Part of a small language model's weights: 26.6M parameters.
Each number is 128 + 24 x the weight over its row's rms, rounded and kept within 0 to 255. Layers, rows and columns count from 0. The size above them is the row's rms in percent of the matrix's.

# layer 2 MLP up, 1536x384, rms 0.0542, rows 90-142, columns 192-255
size [105 105  95 107 102  99  98 102 104  98  95  97  98  96 108 110 100 101  94 104  94  91  91 102 103  86 107  91  98 105  90  77 114  96 100 101  97  96 114 104 104 101 113  93  81  89 105 102 105 120 116 107 102]
[[149 109 108  69 111 134 144 133  97  96 150 152 116  97 138 106 125 138 112 132 127 133 163 112 126 165 184 131 141 106 123 144 141 110 119 128 124  98 134  84  94 149  98  86 192 108 138 147 102 128 139 131 111 148 158 128 131 159 171 144 172 140 143 128]
 [ 96 106  99 132 145 114 122 136  90 143 132 112 144  99 149 111 126 139  95 111  91 119 153 158 133 157 131 112 159  55 119 140 149 140 132 108 121 106 159 135 160 170 104 165 118 132 113 140 150 123 150 134  92 129 145 146 173 147  98 140 108 159 115 113]
 [133 100 119 128 145 111 160 133 144 104 139 144 127 131 141 134 109 132 126 130 148 121 132 122 135 135 107 127 125 150 133  87 121 113 167 111 112  80 104 132 130 176 207  94 107 115  87 116 159 127 144 142 179 139 148 116 129 150 113 127 153 152 129 110]
 [ 98 133  87 110 143 131 125 166 129 141 112 170 118 104 100 148  86 125 169 160 140  75 154 144 164 133 152 179 126 127  92 139 118 105 147 135 151 118 146 114 146 156 129 147 119 114 146 174 138 102 130 134 152 113 157 148 127 130 121 127 161 153 138 145]
 [161 122 170 112 130 126  95 122 152 102 145 142 137 104 114 120 120 119 114 130 179 143 151 110 156 120 124 162 165 121 141 118 144 123 158 130 134 123 158 136 185 128 129 105  84 129 143 108 160 122 156  94 126 132 168 159 167 130 139 168  85 132 104  95]
 [ 87 132 117 111 188 135 132 117 104 100 109 114 119 152 116 138 162 134 146 158 130 125 119 148 141  85 144 143 135 119 148 136  94 132 106 108  94 120 120 147 172 114 137 123 150 130 162 108 181 116 103 142 147  89 101 142 187 131 133 115 120 131 103 122]
 [ 99 148 153 120 124 169 134 141 137 100 124 113 153  90 101 135 138 115 133 135 145 128 106 138 136 132  82 169 144 120 122 145 125 136 156 129 157 122 147 171 119 119 127 109 127  82 120 144  92 142 108 153  99  99 185 105 123 138 131 169 154 122 123  91]
 [128 111 134 148 109 134 145 166 177 106 126 126 129 169 163 123 143 150 145 139 152 124  97 122 102 149 127 166 119 169 172 141  94 111 144 132 189 127 141 121 115 143 136 120 145  75  98 132 117  96 101 141 110  91 126 140 105 136 128 165 150 111 115 108]
 [145 149 126 130 167 149 120 154 103 123 111 160 122 149 132 108 141 135 140  96 131 127 137 137 131 137 145 140 108 108 103 142 103 152 120 140 121 140  32 163 136 137 140 150  94 118 121 137 122 115 157 126 131 140 120 168 167 137 141 164 145 119 132 116]
 [ 97 115 120 146 111 132 198 150 143  91 140 178 164  99 137 121 185 118 136 109 171 132 113  90 146  86 101 151 135 140 119 151 133 134 125 163  92 116 136 131 127 159 110  64 123 150 112 107 134 119 134 156 141 112 122 154 120 142  94 130 160 125 144 146]
 [143 159 123 161 187 135 156 126 136 140 121 152 146 129 121 102  83 118 130 136 126 141 133 102 138 117 173 145 103 122 136 147 112 144 128 113 112 143  97  92 145 117 120 110 136 110 175 173 111 141 145 128 134 119 162 141 138 141 131 165 168 128  80 103]
 [134 130  89 137 109 160 140 146 125 122 161 148 147 131 180 119 141 151 129 126 136  93 178 129 146 143 164 123 135 127 104 153 161 126 153 148 143 167 130 161 191 173 179 165 135 108 171 152 123  89 122 112  90 102 132 208 167 130 109  99  86 166 130 170]
 [126 121 115 113 119 158 105 144 105 126 133 175 155 122 113 107 115 108 130 159 141 132 161 112 108 143 169 136 104 138 131 136  87 133 147 143 152 155 142 135  95 160 139 114  78  99 102 163 159  63 123 111 126 118 157 124 115 135 115 118 117  85 116 121]
 [136 173  80 108 160 161 132 122 177 146 133 148 102 154 139 111 141 129 132 121 120  98 146 119 149 121 113 145 136 100 143 127 128 139 151 113 164 121 109 130 182 119 191 139 113 137 161 138 121 125  87 114 131 130 123 143 165 148 147 180 137 155  86 131]
 [133 125 115 120 173 117 117 120 143 131 151 156 148 140 133 159 136 114 142 128 110 108 133 116 103 120 133 141 157 145 164  98 121  92 127 133 134 142 113 109 113 119 138 137 118 116 143 134 155  77 132 109 123  91 113  96 139  97  99 118 114 102  90 139]
 [141  97 111 118  99 101 114 167 133 126 171 180 131 153 147 124 129 119 146 122 113 110 195 152  96 175 133 132 115 124 106 132 158 129 193 157 114 156 113 109 124 146 149 153  94 128 173 124 126 117 164 137 119 129 145 159 120 177 110 143 135 129 122 103]
 [145 119 105 162 115 132 154 145 148 101 161 157 129 128 112 123 128 145 115  91 118 114 186 125 132 167 123 129 124 104 122 143 141 106 142 128 173 100 123 144  88 165 146 129 128 105 157 135 139  82 155 160 109 110 149 132 111 125 150 124 109 143 118 120]
 [ 97 112 111 128 143 174 105 135  97 117 136 106 152 140 128 131 160 138 142 126 127 148 130 154 145 151 113 153 142 129 134 130  84  81 122 135 112 121 145  88  94 143  97 131 117 149 110 114 108 113 137 109 145 143 142 123 103 128 136 146 100 150 130 112]
 [142 174 109 116 177 174 156 119 135  40 126 104  98 101 160 108 153 143 159 118 150 133 155 140 142 100  93 161 152 122 132 109 137  96 101 167 122 104 122 115 132 116 157 122 134 117 160 139 113 120  92 135 116 114 120 151 192 109 150 108 134 169  98 138]
 [125 118 124 185 160 100 169 152 156 161 172 175 132 162 146 111 121 134  96 118  79 126 129 149 127 132 158 100 108 124  88 113 137 134 112 141  95 146  92  86 148 124 114 127 113  89 128 145 149 153 143 104  82 127 159 134 141 111 135 166 120 126 119 122]
 [139 123 108 126 153 110 152 108 168 112  99 160 132 125 129 136 156 141 143 133 135 128 164 157 162 103 126 131 127 121 134 119 124 115 135 110 131 127 107 112 127 110 122 128 110 138  86 121 154 108 133 137 146 135 122 104  99 163 141 173 131 154  93 115]
 [154 152  86 122 135 131 127 121 134  95 106 151 127 107 155 115  83 148 119 152 125 132 200  83  98 161 159 142 113 113 140 115 107 129 136 126 142 165 110 170 134  85 159 133 147 125 143 182 135 118 118 148 126 130 167 133 120  97 120 169 108 138 133  97]
 [152 131  98 138 108 130 108 156 108  96 129 125 128  75 155  83 142 136 124 117 139 135 132 109 112 127  98 107 121  90 120 115 157 129 125 141 104 128  91 148 140 133 127 133  99 121 115 125 123 153 138  85 150 121  98 188 137 126 146 102 138 114  98  68]
 [129 120 141 140 174 142 139 142 125 112 111 119 118 121 147 105 152 156 166  99 173 112 136 101 165  93 134 160 119 128 127 138 119 110 133 116 140 143 124 159 199  98 105 143 116 138 130 139 129 126 115 110 145  92 116 167 158 102 172 122 116 122 148 121]
 [100 129 139 162 151 130 190 129 145 131 146 177 108 144 136  84 147 135 111  96 133 100 149 110 145 147 152 121 122  85  79 144 114 139 149 146 145 120 147  94 124 128 160 148 140 146 131 114 159 113 150 180 103 102 140 142 115 175 104 150 149 132 115  92]
 [117 131 122 108 130 161 137 113 134 130  79 135 122 139 148 119 126 131 119 139  73 114 156 104 119 142  79 135 136 118 165  87 138 140 121 122 136 148 115 135 125 139 119 157 123 117 114 117 150 158  95  69  94 131 108 133 127 146 115 138 136 120 140  98]
 [116 142 148 129  74 144 130 147 128 118 124 124 161 125 109 123 145 128 120 107  95 141 107 140 173 129 138 164 123 144 132 172 137 125 132 104 172 147 123 136 100 125 167 127 119 110 136 117 144 141 106 130  86 136 105 172 129 113 162 120 119 111 156 144]
 [144 167 127 134 159 156 110 142  98 140 126 142 148 103 148 146 159 115 141 138 155 121 151 136 128 133 149 145 139 185 110  94  97 134 149 124 103 127  99  87 154 108 140 119 147 130 104 129 119 118 157 153 138 119 147 149 109 151 161 164 171 122 117 165]
 [147 118  81 161 115 166 180 128 105 120 161 166 146 115 105 114 176 112 130 119 117 171 108 104 131 141 117 136 148 113 128 115  67 140 120 120 103 120 126 135 127 128 127  82 147  95 158 169 133 164 118 143 112 151 115 164 155 112  86 165 156 130 123 105]
 [161 148 141 149 138 139 165 119 162 157 147 160 141 137 119  96 103 139 114 126 122 134 156 141 124 139 133 103 126  79 123 117 140 176 130  88 108 156 143 142 131 108 159 129  84 116 109 139 164 103 146 142  88 135 132 187 121 172  99 158 133  95 129 149]
 [157 107 116 132 175 150 136 161 127  92 101 148 123 125 145 100 129 148 154 133 136 178 121 119 160 139 125 114 106 124 111 170 133 116 152 164 119 100 113 151 145  89 137 156 137 111 110  99 135 109 129 146 148  47 102 133 147 148 155 128 134 188 147 100]
 [121 165 148 136 146 180 124 121 123 112 124 145 153 129 138 127 158 108 144 146 156 105 166  98 125 143  81 144 114 141 112 144 121  98 139 140 140 192 142 154 144 127 131  95 141 119 132 151 140 113 106  80  73 125 140 169 151 175 145 131 121 136 131  86]
 [169 167  95 171 116 142 139 128 135 115 127 129 133  96 119 122 161 129 137 146 121 132 135  95  85  99 124 128 143 102 120  91  92 151 102 102 113 136 150 111 146  97 139 161 173  95 104 179 169 112 154 159 112 111 117 153 141 133 107 144 136 107  58 137]
 [ 81 164 109 156 119 147 145 170 135  94  98 111 151 102 131 135 116 172 118 156 112 122 147 151 151  97 152 149 155 109 156 160 141 111 123 119  83 138 148 163 162 153 101 151 149 100  96 119 137 106 151 138 105 108 101 149 127 121 115 138 139 155  84 109]
 [ 77 131 134 120 158 149 182 158 163 110 132 103 111 158 124 121 123 136 117 109 105 140 129 169 120 106 138 133 135 136 120 129 161 145 196  90 132 128 130 133 159 136 163 105 154 107 140 149 181 122  64 128 123 126 140 162 156 120 138 146 142 143 149 115]
 [133 111  90 161 110 176 125 147  97 114 130 141 120 122 118 134 146 138 154 124 137 172 175 142 143 145 134 164 135 106 152 134 141 138  99 103 125 129 147 111 165 145  84 126 115 102 128 155 137 161 130 123 129 126  98 151 146 132 123 147 150 112 106 136]
 [132 152 106 123  97 148 194 133 154 131 164 106 188 135 123 131 187 126 123 133 164 122 130 154 103 155 101 139 153  62 109 106 137 100 103 117 137  99 134 127 139 149  85 114 117 124 124 144 145  96 112 135 141 124 126 198 103 145 126 114 103 112 116  98]
 [124 107 122 128 112  92 157 136 128 110 176 145 129 129 161  71 111 142 134  56 149 106 108 121 184 112 134 126 112 127 100 134  99 120 142 130 153 145  94  93 112 135 129 114 124 126 152 103 142 162 148 111 140 103 102 170 155 141 114 117 102 141 164  93]
 [185 124 110 135  97 141 145 141 134 154 140 133 126 105 150 128 154 132 167 122 124 144 139 117 125 166 136 123 139  90 148  88 119 127 132 138 151 133 109 144 146 142 157 155 115 133 114 150 133  84  81 128 110 134 111 150 100 143 117 145 144 137  99 158]
 [140 124 102 141 162 122 150 144 132 154 132 151 100 129 148 153 108 121 135  91 146 121 118 100 151 127  93  95 142 165  60 149 124 118 117 131 147 125 101 102 100 125 140 143 106  86 142 173 158 132 186 157  91 103 163 167 148 138 162 115 157 137 145 126]
 [125 173 121 154 126 122 112 131 163 125 122 132 147 102 103  89 126 127 117  93 171  85 168 133 102 105  95 156 141 133 136 119 119 161 101 109 177 118 122 107  67 128 137 171 143 103 135  94 159  81 156  88 105 123  93 122  93 136 147 145 147 131 120 103]
 [132 182 137 120 143 142 128 143 162 137 135  85 115 120 125 116 156 123  75 122 143 159 150 122 150 154 112 159 141  99 152 122 151 134 150 108 140 152 150 162 118 123 141 130 136 116 168  97 120 139 123 137 129 107 161 131  82 113 126 178 155 105 105 104]
 [ 92 139 123 123 155 123 147 139 123 134 118 110 132 116 155 136 147 108 150 147  81  91 153 132 140  70 137 103  94 137 145 106 123 102 136 159  75 161 116 129 163 143 160 148 131 142 130 128 149 104 143 104 125 111 174 124 157 105 170 146 127 129 113 120]
 [169 101 132 144 126 142 163 130 109 166 123 136 126 103 170 153 132 130 170 151 128 111 163 132 129 105 125 122 133 155 128 141 128 121 123 122 132 159 122 109 113 153 107  95  95  94 123 148 140  75 111  83 113 133 179 115 135 118 129 152 120 106  94  88]
 [103 160 114 147 126 145 120 140 160 109  97 120 164 124 111 115 159 150 113 108 150 162 125 163 165 132 146 162 145 133 165 112 125 139 137  75 136 111  92 169 119  81 120 134 169 133 150 113 113 121 108 130 100  92 105 124 145 114 134 107 154 167  77  91]
 [160 137 112 149 129 137 134 150 180 125 115 125 132 118 130 141 105 139 127 131 122  73 100  83 122 101 125 103 110 146 130 123 128 113 132 112 132 162  81 145 134 109 198 122 114 134 119 116 146 107 125 127 158 110 131 126 133  97  89 112 120 129 129 123]
 [122 191 100 160 123 156 154 164 117 155 109 129 124 131 151 147 169 124 160 157 114 150 146  62  94 140  89 122 132 142 160 123 123 136 148 130  98 165 133 133 175 164 153 129 139 124 140 162 153  95 102  97  59  57  86 131 166 120 118 111 158 126 101 131]
 [105 201 123 112 121 163 125 116 149  78 145 104 130 118 192 113 122 146 107 154 101 143 124  99 122 128 117 157 133 145 149 156 137  98 175 147 124 129 148 125 161 122  69 125 103 114 143 136 143  96 111  91  89 125 170 141 176 128 106 117 134 148  87 134]
 [ 78 122  94 143 117 138 116 134  77 142 107 139 113 105 147 110 144 140 126 144 158  87 154  77 182 131 120 143 145 173 144 150 126 100 122 125 135 139  86 153 153 160 133 145 139  98 123  89 121 156 130 105 143 127 110 124 153 104 140 159 111  89 132  97]
 [108 134 120 121 152 140 113 146 165 134  94 134 130  84 125 126 120 128 163 143  95  93 166 132 142 114 155 129  90 125 171 145 124 166 112 128 127 185 139 145 142  95 169 146  75 107 126 106 190 115 132 132 145  90 140  96 121 121 153 133 158 115 172 147]
 [137 180  75 146 149 157 157 163 136 129 130 131 142 126 139 145 123 114 115 124 180 141 156 129 149  78  84 177 111 122 111 111 127 114 170 107 118 112 135 127 118 152 115 101 142 104 129 157 124  95 162 124 125 124 155 167 154 116 108 125 123  76 134 140]
 [ 89 210 138 133 112 121 123 172 129  83 106  86 133 142 164 135 127 133 126 157 124 129 138 131 144 138 135 163 151 142 156 132  62 130 135 162 124 143 123  88 122 118  77 114 109 120 142 143 139  87 109 117 123 124 135 121 143 117 133 124 123 149 100 144]
 [117 124 112 121 180 132 127 136 120 131 137 109 141 133 137 119 111 143 119 130 121  76 143  88 142  85 119 159 136 140 136 113 142 136 119  82 136 190 125 157 167 139 153 120 124 128 160 137 154 124  82  99 123 100 113 125 138  90 100 136  67 109 112  99]]
# layer 2 MLP down (transposed), 1536x384, rms 0.0418, rows 90-141, columns 192-255
size [104 107  98 105  97 113  89 104  99  85  96  75 110  95 106 115  95  95  89  91  88  95  93  84 101  94  91  98  93  98  77  93 115 100  91 112  86  96 112 102 101  95 109  87 100  93 113 107 112 124 122 110]
[[133 121 123 132 155 106 133  91 145 122 125 104  88  92 102 125 108 137 109 136 101 107 153 158 162 119 108 180 118 158 137 107 153 130 141 127 137 102 109 150 169 139 115 135 123 146 137 154 106 161  93 194 203 114 141 141 117 128 105 130 171 126 155 122]
 [138 151 138 112 141  89 110 134 157  73 135  71 143  94 128 147  88 125 100 103 148 108 122 104 166  93 109 159 163 144 129 147 127 185 186 131 105 162 114 124 140 134 134 128 155 101 100 102 105 134 165 140 120 163 110 129 123  92 138 115 139 127 142 136]
 [127 115 150 124 145 126 187 147  80 130 134 118 176 157 110 122 129 125 126 131 126 163 143 136  84 106 161 139 161 146 116 168 151 153 120 150 104 101 122 128 137 154 107 129 112 126 138 108 140 100 159 104 179 143 164 133 144 124 137 128 113 133 122 115]
 [129 134 148 105 166 123 165 125 106 117 137 105  99  94 149 139 147 135 135 130  77 145 125 195 122 142 129 135 115 128 122 106 121 103 140  54 112 156 145 146 111 129 138 117 156 159 113 110  97 130 117 178 107 111 116 158 115 115 110 171 159 104 135 176]
 [177 126 163 130 149 111 137 101  81 131 142 193  94 164 175 140 136 122 104 110 135 126 115 146 166 145 156  86 156 102 138 123 123 147 140 108 115 141 116  87  87 159 125 131 100 134 133 148 107 114 131 138 111 103 164 134 168 120 164 102 142 155 116 106]
 [122  96 154 115 125 153 124 119 163 120 118 135 160 159 164  87 150 129 133 112 141 107 101  61 132  79 138 136 160 137  98 102 138 166 151 143  93 105 111 154 120 125 137 113 130 145 158 164 111 112 122 109 127 107 101 148 148 152 125 113 147 148 139 122]
 [106 104 135 114 143 154 155 126 104 141 134  98 178 151 158 137 141 121  98 122 130  97 112 122 126 140 143 138 140 177 150 112 159  99 152 153 159 117  92  95 161 150 156 151 156 128 132 112 110  92 150 136 154 131 132 110 124  96 141 122 136 157 160 160]
 [113 128 106 101 128 131 131 141 127 125 116  84  87 117 156 128 120 129 141 117 127 113 112  99 109 150 105 119 161 196 164 114 141 142 164  86 151 161 113 130  94 126  91 156 107 131  68 100  98 148 121 164 136 148  71 120  97 142  62 153  87 157 111 110]
 [145 164 153 105 121 170  85 126 109 152 118 149 117 135 106 120 147 118 118 136 142 152 171 162 119 129 148 118 167 154 130 104 115 148 127  74 155 122 119 117 151 104 105 111 136 100 137 104  91 146 145 136  84 145 118 124 136 175 160 138 134 154 178 129]
 [124 168 161 158 153 117 175 171 142 148 100 129 146 115 161 106 128 123 161 148 151 142 170  95 121 138 104 128 104  64 100 135 109 100 147 145 167 143 130  79 137 166 145 121 126 155 140 177 130  97 124 126 176 121 133 121 132 141 118  74 122 173 105 156]
 [113 160 125 118  82 133 162 114 151 106 116 148 125 101 126 116 118 120 116 104 136 105 114 120 119 180  69 158 138 134 148  70 108 151 132  98 130 133 160 158 157  78 119 142 152  91 116 151 129 104 142  90 125 140 149 106 163 113 100 116 178 123 146 160]
 [117 135 133 122 120 131 115  76 139 160 129 101  97 102 135 137  83 131 121 123 132 134 138 118 124 129  85 103 121 105 199 124 110 164 102 129 125 121 150 129 133 138 160 162 177 120 168 173 143 109 139  70 162 170 126 130 138  49 114  92 106 159 128 121]
 [101 126 101 122 143 120 100 125 147  86 119 123  84 131 116 149 123 120 135 125 152 123 131 146 113 124 123 135 150 161 101 125 147 150 107 129  99  78 108 121 140 138 104 128 164 128 156 134  90 117 154 136 102 146 140 116 137 109 159 134 125  80  83  95]
 [ 99 124  85 144 118 110 137 143 150 142 170 122 176 131 128 120 128 132 176 160 107  86 156 153 112 103 146  85 139 141 145 103  97 125 142  92  73 149 151 102 149 128 105 125 105  99 117 162 138 153 139 169 145 138 115 131 140 112  94 124 102 119 127 130]
 [ 95  93 145 108 134  79 146 138 115 127 142  88 126 117  99 106 131 125  82 111 157 164 137 132 122 167 137 119 117 125 137 163 108 113 125  62  95 119 154 111 109 135 114  81 142 124 123 109 128 113 134 109 173 150 125 102 137 124 140 161 109 145 165 115]
 [111 142 159 105 112 130 173 127 161 110 133 101 121 125 108 125  92 132  97 130 105 146 115 112 140 124 153 101  96 136 163 170  69 147  79 125 181 140 102 160 152  97 152  84 148 124  74  98 147 128 104 111 165 127 131 124 179  72 108 110 141 123 121 159]
 [149 131 127 120 104  90 141 171  96 167 123  83 117 173  70 133 128 129 107 161  76 113  80 122 134  99 136 132 148 156 135 125 106 106 167 171 131 107 110  93 147 126 131 131  95 174 110  78 183 120  91 102  85 127 123 125 140 145 103 138 134 109 105 124]
 [141 107 114 131 132 106 151 164 113  98 120 137  90 128 135 122 131 124 121 158 104 116 140 131 125  62 148  91 120 107 155 131  96 142 122 115 159 130 133 133 109 120 111 106 124 133 135  96  39 145 144 111 149 112 128 105 155 109 116 133 107 112 128 160]
 [138 148 120 149  94 125 129 113 146 142 110 130 155 120  94 138 122 128 124 120  91 121 116 128 142 119 104 151 143 157 139 141 133 138 140 152 101 104  99 131 103 137 116 160 133 109 188 157 117 115 130 136 115 155 108 112 128 103 110 149 125 143 133 109]
 [140  97 145 127 112 136 122 126 139 122  90 133 164 113 114 143 105 143  77 134 139 150 148 116 124 157 130 109 149 118 118 141 137 136 113 100 161 158 112 134 126 130 127 124 138 121 133 182 126 105 145  83 120 127 133  95 145 165 154 118 106 107 131  92]
 [137 115 122 156 141 129 105 117 124  77 148 119 103 121 115 157 158 120 127 121 122 118  79 114 136 137 127  96 164 119 153 135 149 140 110 131 100 142 133 179 103 118 105 189 125  66 141 125 118 140 152  98 129 139 123 128 138 127 125 186 135 107  67  84]
 [ 91 114 142 123 137 158 114 157 102 149  94 116 134  87 114 109 120 120 117 108 122 132 160 140  82 128 110 110 128 130 135 137 193 151 137 144 106 101  95 139 101 126 106 151  85 123 120  75 160 138 127 110  93 151 132 150 113 139 171 110 115 136 161 171]
 [113 118 130 110 132 136 133 115 139 149 114 115 103 159  76 136 140 136 164 135 149  90 158 155 117 138 166 135 110 135 139 115 134 129 124 107  98 120  88 101 126 117 133 160 135 152 174 151 108  99 106 164 108 108 113 116 121  99 147 110 143 152 118 156]
 [109 154 142 112  92 129 113  76 141 107 155 146 125  74 114  90 123 135 166 101 104  68  99 113 170 116 121 108 128 126 143 145 115 116 121  99 110 139 131 142 154  98 162 122 162 132 145 174 100 125 148 132 123 106 137 159 149 140 143 102 146  80 102 143]
 [112 123 137 137 134  92 136 118 175 120 106 138 112 111  60 143 116 114 115 110 118 112 128 139 167 142 147 103 184 130 108 119 117 131 114 131 124 114 124 117 120 136 141 136  94 122 123 148 127 132  92 124 143 120 109 135 147 155  69 161 112 142 134 142]
 [103 139 144 138 125 120 169 102 144 145 113 144 110 166  97 138 156 124 137 140 165 126 131 142 132 123 139  89 101 207 110 165 155 122 168 146 199 126 188 106 109 121 139 134 123 136 129  73 119 162 157  97 145 123 135 145  78 119 148 117 101 126 120 134]
 [138 125 102 106 120  95 114 103 111 160 129 101 131 109 124 149 114 123 126 124 151  85 162 123 157 161 137 170 128 127  77 174 142 124 110  92  92 119 104 161  97 134 130 126  66  61 134 108 135 123  95 107 150 120 155 108 136 102 169 178 127 111 181 133]
 [139 126  86 148 133 104 137 108 136 123 162 166 150 153 138 114 171 117 156 127 134 144 118 144 128 120 138 178 145 167 103 157 158  91 165 122 166 114 151 137 141 133 128 104  91 120 131 120 126 125 138 142 158 107  94 107 141 127 116  62 184 171 118 131]
 [134 103 175 147 139 120 125 112 119 146  71 142 158 132 124 134 104 146  99 105 159 102  99 135 150 164 136  87 126 127  70 114 143 101  83 135 100  89 180  94 133  85 138 135 113 163 146 129 157 135  98  90 123 145 120 153 160 173 145 115 113 124 117 176]
 [153 102 121  77 118  94  84 125 147 137 125 171 128  95 137 125 143 136 121  93 131 163 164 163 136 150 176  92 125 123 138 107 132  85 120 161  96 140 112 124 109 158 118 131 107  81 127  95 151  95 175 109  85 127 133  80 151 157 153 113 124 169 124 138]
 [139  91 145 140 105 108 142 138 160  89 171  41 130 150 129 136 131 139 140 113 147 115 122 157 137 138 172 137  76 116 196 117  98 145 132 101 104 152 131 121 134 125  85 154 167  83 126  79 160  88 156 100 143 155 129 137 104 127 132 118 139  83 132 138]
 [147 142  93 142 164 173 105 154 158 113 143 162 152 122 186  92 139 100 155 125 135 117 148 111 148 122 127 132 104 128 133 137  88 119 155 111 106 168  93 141 135 130 171 107 125 112 129 153 147  90 129  91 105 112 137 131 160 156 131 153 121 142 138  98]
 [142 136 146 156 143 125 171 163 131 107 136 139 155 107 130 125 127 128 127 141 134  75 128 155 110 139 136 114 127 112 109 124 133  87 130 112 112 189  61  96 126 138 130 150 156 127 113 166 153  99 119 117 134 125 143 126 125 176  82 115 141 114 133 121]
 [148  84 123 100 136 152 133 147 141 162 105 117 135  86 120 149  57 113 164 136 160  87 120 133 118  88  82 128  95 118  96 103 153 133 121 159 177 138 145 141 132 132 115 152 141 154 162 129 148 127 143 126 174 147 123 110 129 112 136 108 106 184 135 135]
 [148  96 174  90 118 109 138 117 133 136  89  97 129 157  58  96 127 124 101 125 121 116  78 195 140 159 149 105 119 119 100 125 156 137 153 106 133 103 140 127 106 107 164 175 110 129 121 132 103 119  90 127 125 104 162 133 111 153 125 159 121 119 137 115]
 [171 181 129 162 168 153 153 123 145 128 173  86 118  92 117 112 111 133 112  94 149 117 151 102 132 123 126 105 122 105 178 122 120 112  97 102 102 112 119 129 166 150 120 159 144 118 165 109 154 158 140 157 109 136 127 102 141 133 104 146 128 133 135 105]
 [146 135 158 132 153 128 128 113 117 118 154  98 148 139 144 123 116 137 131 157 124 127 109 107 119 124 163 137 135 161 125 104 158 176 167 183 131 135 129 123  84 161 136 120  99 157 117 117 118 125  87 138 143 134  99 143 111 131  50  75 108 104 133 162]
 [115 153 124 145 145 146 142 153  93 116 109 133 122 135 142 156 148 113 125 130 141 167 166 120 130 110 103 134 109 138 122 121 167 131 139 135 134 133 117 138 119 126 155 108 149 110  74 111 127 100 121 144  71 106 182 126 108 127 156 155 150 144 128  87]
 [ 77 147 151 149 131 125 159 123 145  97  88 112  94 154 136  92 163 114 108 141 162 112 128 162 161 150 131 110 130 147 111 104 116 126 116 157 174 105 153 100  99 124 172 102 111 140 147 118 136  92 129 179 105 115 105 131 140 117 128 132 111 123  99  93]
 [154 154  97 121 122  88  88  89  80  99 155 128 176 138 130 140 175 119 121  85 132 154 132  97 138 152 126 129 133 132 121 111 118 154 170 143 118 105 102 158 104 178 124 149 173 111 120 127 145 123 108 135 132 114  92 118 144 148  84 108 139 139 139 101]
 [114  92 110 163  77 136 117 120 121 117  99 102  97 118 103 108 127 110 144 119 141  79 177  84 122  96 118 148 107 123 132 143 142 128 130 152 132  69 139 140 117 145 150  67 136 107 100 116 143 150 148  66 136 183 164 136 151 131 144 125  97 109 160 135]
 [ 72 141 145 134 121  58 127 112  98 150 139 111 118 150 101 137 109 136 124 130 127 137 160 130 132 147 150 124 124 149 113 120 145 100 124 140 126 127 158 127 128 169 135 144 132 153  76 148 150  94 147 132 103 102 113 152  90 125 137 130 150 146 151 121]
 [133 166 122 115 125 109 120 135 127 105  91 128 129 135 109 133  92 121 151 183 162 182 137 153 124 141 100 132 119 124 112 120 143 162 133 145 127 139 159 153 111 129 150 141  83 124 145 110  83 121 134 139 111 145 136 153 137 108 150 100 143 144 101 117]
 [136 144 155 136 146 153 119 150 104 115 164 161 105 107 134 132 170 115 155 135 120 143 109 139  96 113 162  84 124 133 108 131  96 111 122 141 138 119 124 133 121 110 182 138 116 141 109 100 130 126 160 186 111 128 129 148 109 103 125 117 136 125 127  95]
 [101 157 138 121  99 130 156 138 111  95 142 163 121 131 141 141 143 125 162 118 117 146 144 141 156 118 112 137 131 107 120 139 128 172 133 159 161 113 156 129  61 151  96 100  85 124 132 124 109 116 103  96 173 125 135 124 157 135 137  70  77 159 173 133]
 [145 113 105 120 156 115  86 129 139 113 115 117 138  96 141 120 104 130 106 135 102 141 129 127 117 105 134 147 120 122 134 149 127 140 123 115 133  47 127 178 158 166 168 115 163 132 117 125 142 138 180  75 139 114  93 106  99 130 118 105 124 149 111 111]
 [148 116 143 124 143 159 132 126 144 144 119 168 172  88  77 145 137 132 171 137 134 102 152 100 147  99 140 139 134 141 125 110 102 145 153 101 134  77 130 105 141 105 130 141 103 113 163  99  93 106 134 153 157 133 144 128 157 131 188 111 136  95 145 148]
 [152  43 125 167 150 112 150 115 150 161  76 140 131 142 104 155 114 128 105 134 137  98 146 170 120 138 157 110  99 106 102 149  86 139 115  98 180  97  98 169 130 117 149 110 141 158 121  99 158 169 118 152 170 133 115 134 100 137 138 146 161 138 142 105]
 [123 102  93  89 151 118  99 114 147  98 160 127 112 131 120 133  78 151  79 135 126 117 142 126  89 169 125 128 132 132 127 133  87 104 119 100 113 132 156 101 119 105 135 157 131 124 112  72 155 129 121 108 148 138 146 137 152 119  97 175 109 121 126  83]
 [126 156  91 157 147 161 139  97 167  95 152 142 140 141  79  95 126 136 123 146 152 100 133  81 110 122 104 164 137 170 181 117 158 141 164 147 103 156 134 141 117 125 124 129  81 149 109 118  88 134 141 125 141 139 120 137 131 102 158 117 144 122 156 138]
 [155 156 121  81 109 126 148 134 170 120 119 101 128 118 169  92 102 142  91 136 123 132 170 102 156 150 133 107 107 108  91 104 109 171 114  99 117 154  81 153 105 132  96 112 139  96 143 141 120 121 117  98 111 139 129 124 153 176 117 145  92 192 148 126]
 [114 123 134 128  67 148 113 163 101 142 163 166 127 144 121 115 129 127  68 136 101  96 122 139 116 134 123 154 118  83 123 128 111 147 141 104 155 156 109 121 146 116 173 164 143 108  95 145  77 115 184 156 139 126 137 155 118 149 161  81 136 163 100 137]]